From a checkpoint of a small transformer trained on Wikipedia: 2224 steps.
Each number is 128 + 24 x the weight over its row's rms, rounded and kept within 0 to 255. Layers, rows and columns count from 0. Numbers have three digits each. The size before them is the row's rms in percent of the matrix's.

# up: layer 7 MLP up, 256x64, rms 0.137, rows 156-255, columns 0-31
# down: layer 7 MLP down (transposed), 256x64, rms 0.137, rows 156-255, columns 0-31
up156 098:121109142151087129109124168157129072118126101148125105134143088121126136129125165125153130127124
down156 113:120135112142124102139106146158107124125115123094094127123110071190177134124102129101103160161155
up157 099:101131159153145150126101115104122145166123089131103142079115110114169126167153130120150130129136
down157 111:109131095157112063119117156104161114133141153124104093125137096176137170105146105119113077118149
up158 087:154127117203073153123148144142116117120113123110133153115104180113126139112165133141120134133133
down158 072:150132111125116131135149104116129088134104091115148137146151154137163160083122121138103115105123
up159 099:152146146101150110155130113129096130143137153144135126096176155100127115168138128117168132156146
down159 087:162114177120102160132095121115090100156096117110101125108115113146137104154117164109166134138108
up160 095:093080137143112141142140136094086145118087135112146159160100170106145092140165161110140108190134
down160 126:153119110118127095139172132159152093157165098168121085138116123090126162115123124130110102109150
up161 104:097134126058117130116105144111132108108100152100134160116119162158119116160143142182140105124114
down161 124:117121098127126158105161135138101123174142109144129129162162165147095125075136195101144153145113
up162 100:098149128133131133143067127110120150157096132148160112130164109115081122166113142126130068095137
down162 135:124102163110162103125165121081100147112105146105099124113120135161133108107135099110117135131128
up163 090:128168147138180114131161101130128123147149120160100177078143101132141088110122156121168091128137
down163 083:174117139108109161089146135155134130140178157123179107159136180133160174136152152154117159158110
up164 083:133188152129113135164154124136166120126144114132118126119137137100165096125174173135157144104164
down164 090:130108147121118181124118105131092146090150133093146100119152129128099159119123095116126149131093
up165 089:086129133058154150153130113102134120137133120140095165153159129118134156107146175156140147112074
down165 100:146139093145094122092125155129120097086104126111149124160086121133118080084167099142117128080132
up166 100:156137159149120119126092123135176119112116160119172148141128097117117144148135104114149166160131
down166 080:142133128102121114119091140142119134138137092159178137091105106134110129140164097156157179158145
up167 124:119154112148128142142090132132084124107170139128183136140109157125134128190164115081129124128096
down167 115:134124127114083135091136170103105104126107092097135151126147120147114121153095152158154123122131
up168 084:163149108114173126145112091139148097154095149102110124114157090112121118124168144152140136117112
down168 084:187135109144096165117149096183113165122104124113107139157107094089127115123144138096130129109108
up169 078:107083131115103115096163131079107134138119166125167143131160135101109150125119147115155124148104
down169 079:108121145125122142113141132122078142105131122131143125167108152129128114095144116098126186177164
up170 077:084100061125151094104102124121132123136151124146117136111138126102122156154156126131113099134124
down170 087:118158155133093104164130152172119148134145155106105144146115098131128129149094139084083128149134
up171 096:111110139149143117127105114168081116145136106123153137111181125128115103133159091085091115098184
down171 097:095166118122135114127148120187169124097144164111115136107124096142087108090139131130114178094147
up172 079:117128100144127090146146133136146120115150109108118081140102117110107142158093160154150109153118
down172 081:176127128131071169124168145142131141127142134121126106155120133093140148077067118113123108175134
up173 104:124127166140127137152090150121138148154128096127109173052152124112145138129123114107109119089104
down173 088:107114090110159121141121139144114125167126106183100122118080104154103113136121139133119136143112
up174 088:113144116119149112064119129116152115164114093153147126079109159143180162166152136116147093159098
down174 096:164167106083074134105147135139104099145111150125131122155130177111108076125106123147103136131145
up175 106:164127144191115122111113119105112128152151131117140130118092159123133127131180148113159150101070
down175 119:138137137121142179112159136134140126142145119126138122111125176105108129128163185137148128121118
up176 132:125148141142118121162067142148107075102132160119144119135146089142120121148136129136113116144079
down176 126:124151126142141136144085157130142180075099157085104152087078139145144141079122090099085152130161
up177 121:123120136125138126179109173128126133102109121157151161121143150149105085136118095152136130108129
down177 132:134148100112150093133125122125127165107117153095113134093126139089145131098146098133110103132105
up178 079:120138108099133139109101152115101134128065165130119114155098132134100147161161179106178172162124
down178 089:112134156136155142143149139138184160116118162118133119110114133083100099080074131139080143152126
up179 093:170125112145162165129125115085139162130122220133150103153141113118156115156132126120139162086121
down179 093:089117127136132127138133138109081101119145078158145073128103154103109143148146132192088115117149
up180 136:124105114123167156126090130106105106119087104124075121136152165156139165137150132147113144159096
down180 123:115134138154113101164133157143135129161085109126139156145112132157091141143135195138135102140145
up181 092:112149136170135107106149124124142089148082210118136144166135142131128153161142149125141119125138
down181 077:183168112126119181128146094151134111097143134168134115119132158091104162133137152123088143110090
up182 120:106131085104130147095109117153114145131144155103131134126149160139095134149149114126156141161161
down182 114:144117130164120102127111153097197098139161083130167135071102090142151133137119104120164131107122
up183 094:143095137107118105130121144101101126141129135151106103123120086104140134120138110124168143128105
down183 084:145111139094070145122113104125116131135171100155157130106129112136121117071113110101140137111143
up184 093:148158110103122107128129088152115110156109134159133111142109136088129128146161144157122164079117
down184 104:129110156104147078132112104145098116101139154133116084097132090145110109119118105144107136106158
up185 111:122122098101151141121102124090088160136116124106117139121132137146168121124124103135149092110159
down185 101:130133139133145082119133117143119118056124138147128119111114122083111183098123116109113159136170
up186 095:141141112124099154136074104119113154150131110126118158113101093096100097127144149097143117117120
down186 080:169120120111132138131127119139116172157147167143147120142134087127126151114128121123130138119120
up187 089:098146123117133129141136157094116152148112088156148087142121177142088140142126119110096126099111
down187 086:132143135155150155139086158120112130154110102149124133155197111164170129161133153081100118145137
up188 095:110088120143148167103113116128118155143131111148111157149112105137127125113168172149137069082143
down188 090:159111144171136138172097126161094162159129128107109151136143153166126147131121109108157143168145
up189 081:102142140124101113178121114093136107120090158102123096107132117133177139102130130157143138072137
down189 076:167100140129109144137132102128107181127131145134169135147134094137124147104095137144176107133141
up190 096:154131159148142169133058110147108090127122078112123133153142126112115108148134136113112117108106
down190 090:178121094124117159115152150157130127117079133134071150130151182146147137091127095113131117165129
up191 094:161118128125146091161118149102137112161125124145094127140137141099129106101137135102112147113122
down191 081:069112086149138143122149118139109125162104075151153146145135158131099128115150140128137126112145
up192 104:101148120128133157148096078122112113122077112121127141115134100125147130114198150150106162136091
down192 095:113153118121122084108135136073126158116139121154130108121116128116173148094137052110107095155154
up193 094:115085115143163152119163122138066120119110137129148146143155100146108132131155148104102144108150
down193 134:125145099148180149082113150128141140158129101119108117153105089105148161119127121124121126161119
up194 112:140116110134144147115127112108115168092116097159148101115130123141103114111158136105126125142175
down194 085:149135122102092138118137116128102133106117106122137117122091125096125142092091081118095118155108
up195 099:160128139133114160133105104130142100125112104093070127153084141125150122179119134149108151107110
down195 088:134125112080113133117143096132143122116153142115139103108104152122134143095104080125083092151142
up196 100:145114142125103166087136139162106110118115154140100138092126157131125107154108142130085135149079
down196 095:125154155135111154138129128149139088109126089144149170141118162110142163119155132129154144123178
up197 100:173155114126146098130112100150111114080141150132097114110117136167092123133176152104130159091166
down197 117:137123131169148109133151143203162080115147149170138161132089133153111156147102076124146109134126
up198 089:135111130104144173136114149108162125158078105104116113102146110104138087121125086102108142140145
down198 084:105115167122101125129139123097138120144069091081114138113123140147133078131150147133142096095131
up199 109:121119117077164131124120117090117123130102184149154103112111129171154090116114137103188108089159
down199 110:152120114126119121151118115097096126084139118168180091112144121107100132121155096146116152112148
up200 102:104102121118114162122113102134122099123116126150144105119133143159174152175097141123119171148141
down200 091:162068154169121129148117104098146133146101082145138128111146133105135145137157163136164137146115
up201 091:120120135130137167159134177079105157139134148152140115143147102105090120145111119120098127106116
down201 109:127123065106148145116140111111133136084106120107104106170151156168145107117154126121124094110181
up202 093:109109158134124123168096153098129136136099128127096119155122143116184076144123164108142135110152
down202 111:140102093117127139136137093156143141117179139090131177153122097143139111145142123121074116175134
up203 116:132143098115124151172148113115121123091112109167159155125113131135148123139138105123150141091141
down203 084:155171106116138146131155179185147146110119131141112119151098116098159160094113113141084141121150
up204 114:081123149139145084152099133132131127149149079100113104143154130125142135182119121169121118139093
down204 114:134108110155134101085139110175145148137099129117120150157160145141168139118119141193131125149125
up205 098:112108102076098129142116100104154117127128165118096148101138113120136048105154141147148147117129
down205 102:135112086103173119109144144108115113091119088186165125154127148132142144136148098132104123131123
up206 082:173134135118074189128094117140136097103111129067133150112115133166140110162151121126140126093135
down206 094:099119158101139072127142134111120143099119139125129078130095129159107078105117079124109124122108
up207 118:075141115143139107111130096151113142137096133115176160116130129170140137170185102144123100144126
down207 113:132122177149150129123163135144171145181130117119132128154131106176095132163135190100131112113145
up208 094:105142083149096144111174100097070098125146135143153112128104109102131131150147109141143122111136
down208 079:164096124136180143156132143127155089113129116109149167099124125174123161080133118123129148095181
up209 119:118141134140143126150141136138146124116085127078087146125147142165157118156107147110147156087109
down209 133:123064144137113133125093124138117095091133135136116152092122094151118166130081133121104134104120
up210 095:146146135121124153100139152075097126129140144156142113118139132111156137103142158089173113120134
down210 093:162156084147128123097152154127160118144129103150141100155111120137155132061076113138105109162122
up211 080:143116103129104146087125115101138139123084092064142139118155136089118132082146156165132153122143
down211 086:138113137123096130097122093111165140120162153169127123155140117098117146121117124142113104136143
up212 090:158159137127157128160173118111150111141121172118155159157109146139134083141156125122135138137126
down212 077:148151155119130159140108101120084084136100104142154133120148147090112139192101148143118110105126
up213 090:136154143117154125202102119153112143107111138173131140147148127122136162139147125148132118120122
down213 109:173122184102144105122170142119139111156137175114086134128134119168132121163103112117142096094099
up214 096:043143105132166113130155106076168143127117085141078139154099130142134106139144128168125141081128
down214 093:090138124131095138137110088068102134132121134111137132093085131084104117167129117142089075097142
up215 097:125139126098154118124103145106072140108117148143143144168117110150106123143128088146118145118080
down215 100:111124072128127118135109157143125145124131115131138118138140131151099155113117098132109107135141
up216 097:096150107131151144133159098121115131115122147130115116161148114121118132129155129099169106100161
down216 099:116109143119182120147108104153076104116090100148107123158170165127126091149155084098129126132142
up217 095:115118138124082133130119128135145132108174074086118111095130113152107126120166109154158131124136
down217 095:156142151098106132120156137116127156114133122162154079124129100116111136133162110162141160132077
up218 092:139150106143110166097160111113106108116147162127117113138124120105147127126164115118122111166101
down218 079:100153118139111118097097186164116142162154126151125171125096127099136140135148133128091110122131
up219 100:116126115117129117165115109108135153137126109141139185122162104105116140139141124107147130072181
down219 107:119135076101154172168142127124086158120098144079116134153147116154124143147123152106122102110107
up220 103:141142116147167138161103094105124159118114151103100153120156109124155154147146117139112132089096
down220 090:157123138118122105119132140085129123139079132180109156128075154099139104169129154129103168110147
up221 094:100129090053153121130105128120126092127085129133095118133143130142140088100148153152128132151102
down221 092:116156101139092123070137166173135146097147105120144141151145105096111141103077131103103123135137
up222 104:091156094148146142128078102109139117154111110133152066161122119105115187157095181174143121116107
down222 097:134150098110117103129080113152120134095127164121138139134096127155150130121124101135121137096139
up223 099:131148111116144152188109109133122097097113116147103126080152138121139151138115113111102139115123
down223 103:161160133172132151156150144130168139153128175137112156130139136120137174173079147135139091115148
up224 101:095116059077135139127141090125123153110142093150149110112114161133174121172163098155131143154128
down224 105:101112121118169171109165184134126154097112122132105093170115133141123101055112137127104143155146
up225 101:131125123129112150146141134115178144112123161107118124130152144131121138135141075151128112144126
down225 109:090157144132130090123119113089135120114121071137135100093115135125120109146100108121080114120146
up226 117:143096105081143150103098140138124099170111147123113107131137131162168101149126149139162114141112
down226 101:140089156140144092147154135179140106173133120134121164159108115121139124173154155147134115161118
up227 097:101153140131120164126087114133123124130112083150136118113135120081186127165151131135123096108095
down227 093:158135142122119126148154154074152139093128124166157127144087122112145138104120145159116178148136
up228 100:137131145139122167138123099121152124089120106140101138091111137122150138130203131134119141156147
down228 105:144106142131141185119111118131122131153119153110146121139167105122136115182111152093178117080089
up229 102:116099114141137099108118125104110087121146124106153138105133111147127124150112156141154133118139
down229 085:174141129119119152145138148137077135131086132139163131135135099114109127115075131106139148109137
up230 102:094103106096121168141095141105115118116103116158160150123087117130138076182108128162138075144122
down230 127:151167117155141150118128142158098105092119156098115156103171143102114090145144142085153165091101
up231 081:165149186096095125107143140091108160161134115145142095170170150097142173137113118085138106095130
down231 088:101143080174153097137101156142121158122128150124111154132138137163164145151116140128131129143160
up232 100:121137110147133166118129156129096091143149155161154086130109115113143168172133151168131111173089
down232 096:138112118098159107112118143128125146136139143176056160152150121138096138107159138134109137085147
up233 107:167110120148135150147107137108141074116155097137122109088147127101167146169131121157145142123135
down233 094:142121118132129129131106084168127171125143107113116136132101139131153114127168101107121089170127
up234 076:138127196118145089109118141157124103162122116105143069146146107101127153149122144099127141135099
down234 077:143111116176088152104127142127103139119126146120097136166126133109158154096114130121160165134087
up235 094:160131141137105119080123125162119145082105100096133125093119174164104112116127163131171099125112
down235 082:101125151095117136109111139099119140113133114160138105164129126102102176181104118136097117150118
up236 104:120144088113177158129078107144148153135116110094096085109098121140120163140162161171141121145131
down236 099:087149127097115100127148169101108143125113130147098169157129142087140138140085120106097098139120
up237 120:132114102129155126100110161169108093135096125136126106117097139139150133184144151130150127109124
down237 101:128119096100140139125142110093114169139104096080134128135141164144138132148157164067162115073153
up238 097:127157130109130114139110135140085169123123106154119124110158086111161126155119146153173091101136
down238 097:147093134091119128142131087111128125126136141070101161106164120164117106128125133082141127135077
up239 113:097115093110125157173124129072179138135101088130072100113166126119117124123114128137126135137115
down239 103:128163101159140134135099150119140107134109125147133141121151147158077137140156168161162140107106
up240 092:108108150122140102121124067121103153156145192118163149085139084155146092182150125107143143166131
down240 115:159108102151131161074120142114175123158115113113070150141172141176117156118119153119135098146124
up241 103:144073103159132139141088122144159113125134130119128153099114137123133190163168123118161156073128
down241 095:128174143106146141155132143114109116150141129149146128093122088173152133140100129149117145199131
up242 136:107139151136119145120134140147107081158147137118180156056098114093115081183123142130145119145127
down242 113:143092110114142143096113114114173094148146074143162174141109154103117128170110096121123113121116
up243 115:138166115144103088100121151113138113117143168126120113137134111106110119176152098113144143173103
down243 100:153188097131117171107115132126105124171151115132134091110136142101144152088103112114146102115128
up244 097:110113100115137154146101127133111128159142162180150118062134115068116129135146125136143164123146
down244 116:119129106140104104136123119135151096133158103090114162152086126151117132110075165107133129140118
up245 103:116073142136140126160137110118100122116184130171141144071142188143172114164126129137113120159097
down245 092:158139139100100127127127162118120128100116125089103141127127122116131162066097099113143090104115
up246 087:114114082116141096100121125081140070120104130128167122102129134108133121154127157145147136132109
down246 091:142135117154123140150115100125119174146143119106122148117140088152103105142118189089107113093137
up247 086:135105110138100130135118099108148083098144165150127142132137126120103087140145134154165138100193
down247 090:149122127173134111088134120098118125102154104129144072152110143122134176128120098122142125118178
up248 097:135171139084142124105129105142111145175104145111160130088086122143096133171130127110179185135127
down248 109:153149119118115125120114128162124133163072136127101156148118155176082173158076156125163129111157
up249 107:153140146096155129100096137147147096162106095094100086113151112114121122142111141147132167109116
down249 094:101131115117131151140108100099110162089080111131133111132162177130116124138182128108137128120118
up250 107:100134172098123177122087132107070167116118127106174115125105137092124148159162123121133160105121
down250 135:127085160118134134159151090127106137078134162115138131144156130129132134101186127117114125087145
up251 104:113156149127134135129110135159162147134149126066139148105177166103118120148119108088107105134096
down251 097:140101103153133128157158106098117149100144147123112140102116081120094114105143101141118131103102
up252 100:112161185152140129159106101113151157059123095127131129139120140109123144153117118137135116138075
down252 109:128105134132156128111147157122135139095124179139118089136089126121169136106129137157063150105166
up253 092:137115149092107174149150127102098121145135150147074155123123119108178121155117071129143128107122
down253 088:186107159141127161069093109098139115135112136133125146142153131125171141129141135099123158137143
up254 096:132141125154132173136098140109159086110139146107161198135141143075114128138144152134114135135095
down254 104:167127158134102152120133102155101122119120130108077129105111137153147118136096157141096088123112
up255 084:163136115110179119098154111126158171149113114106129089104124153160100122124132152143157110134105
down255 080:183148125097121117135139153127139142143159108113141112135138110128146146086095105109108118131136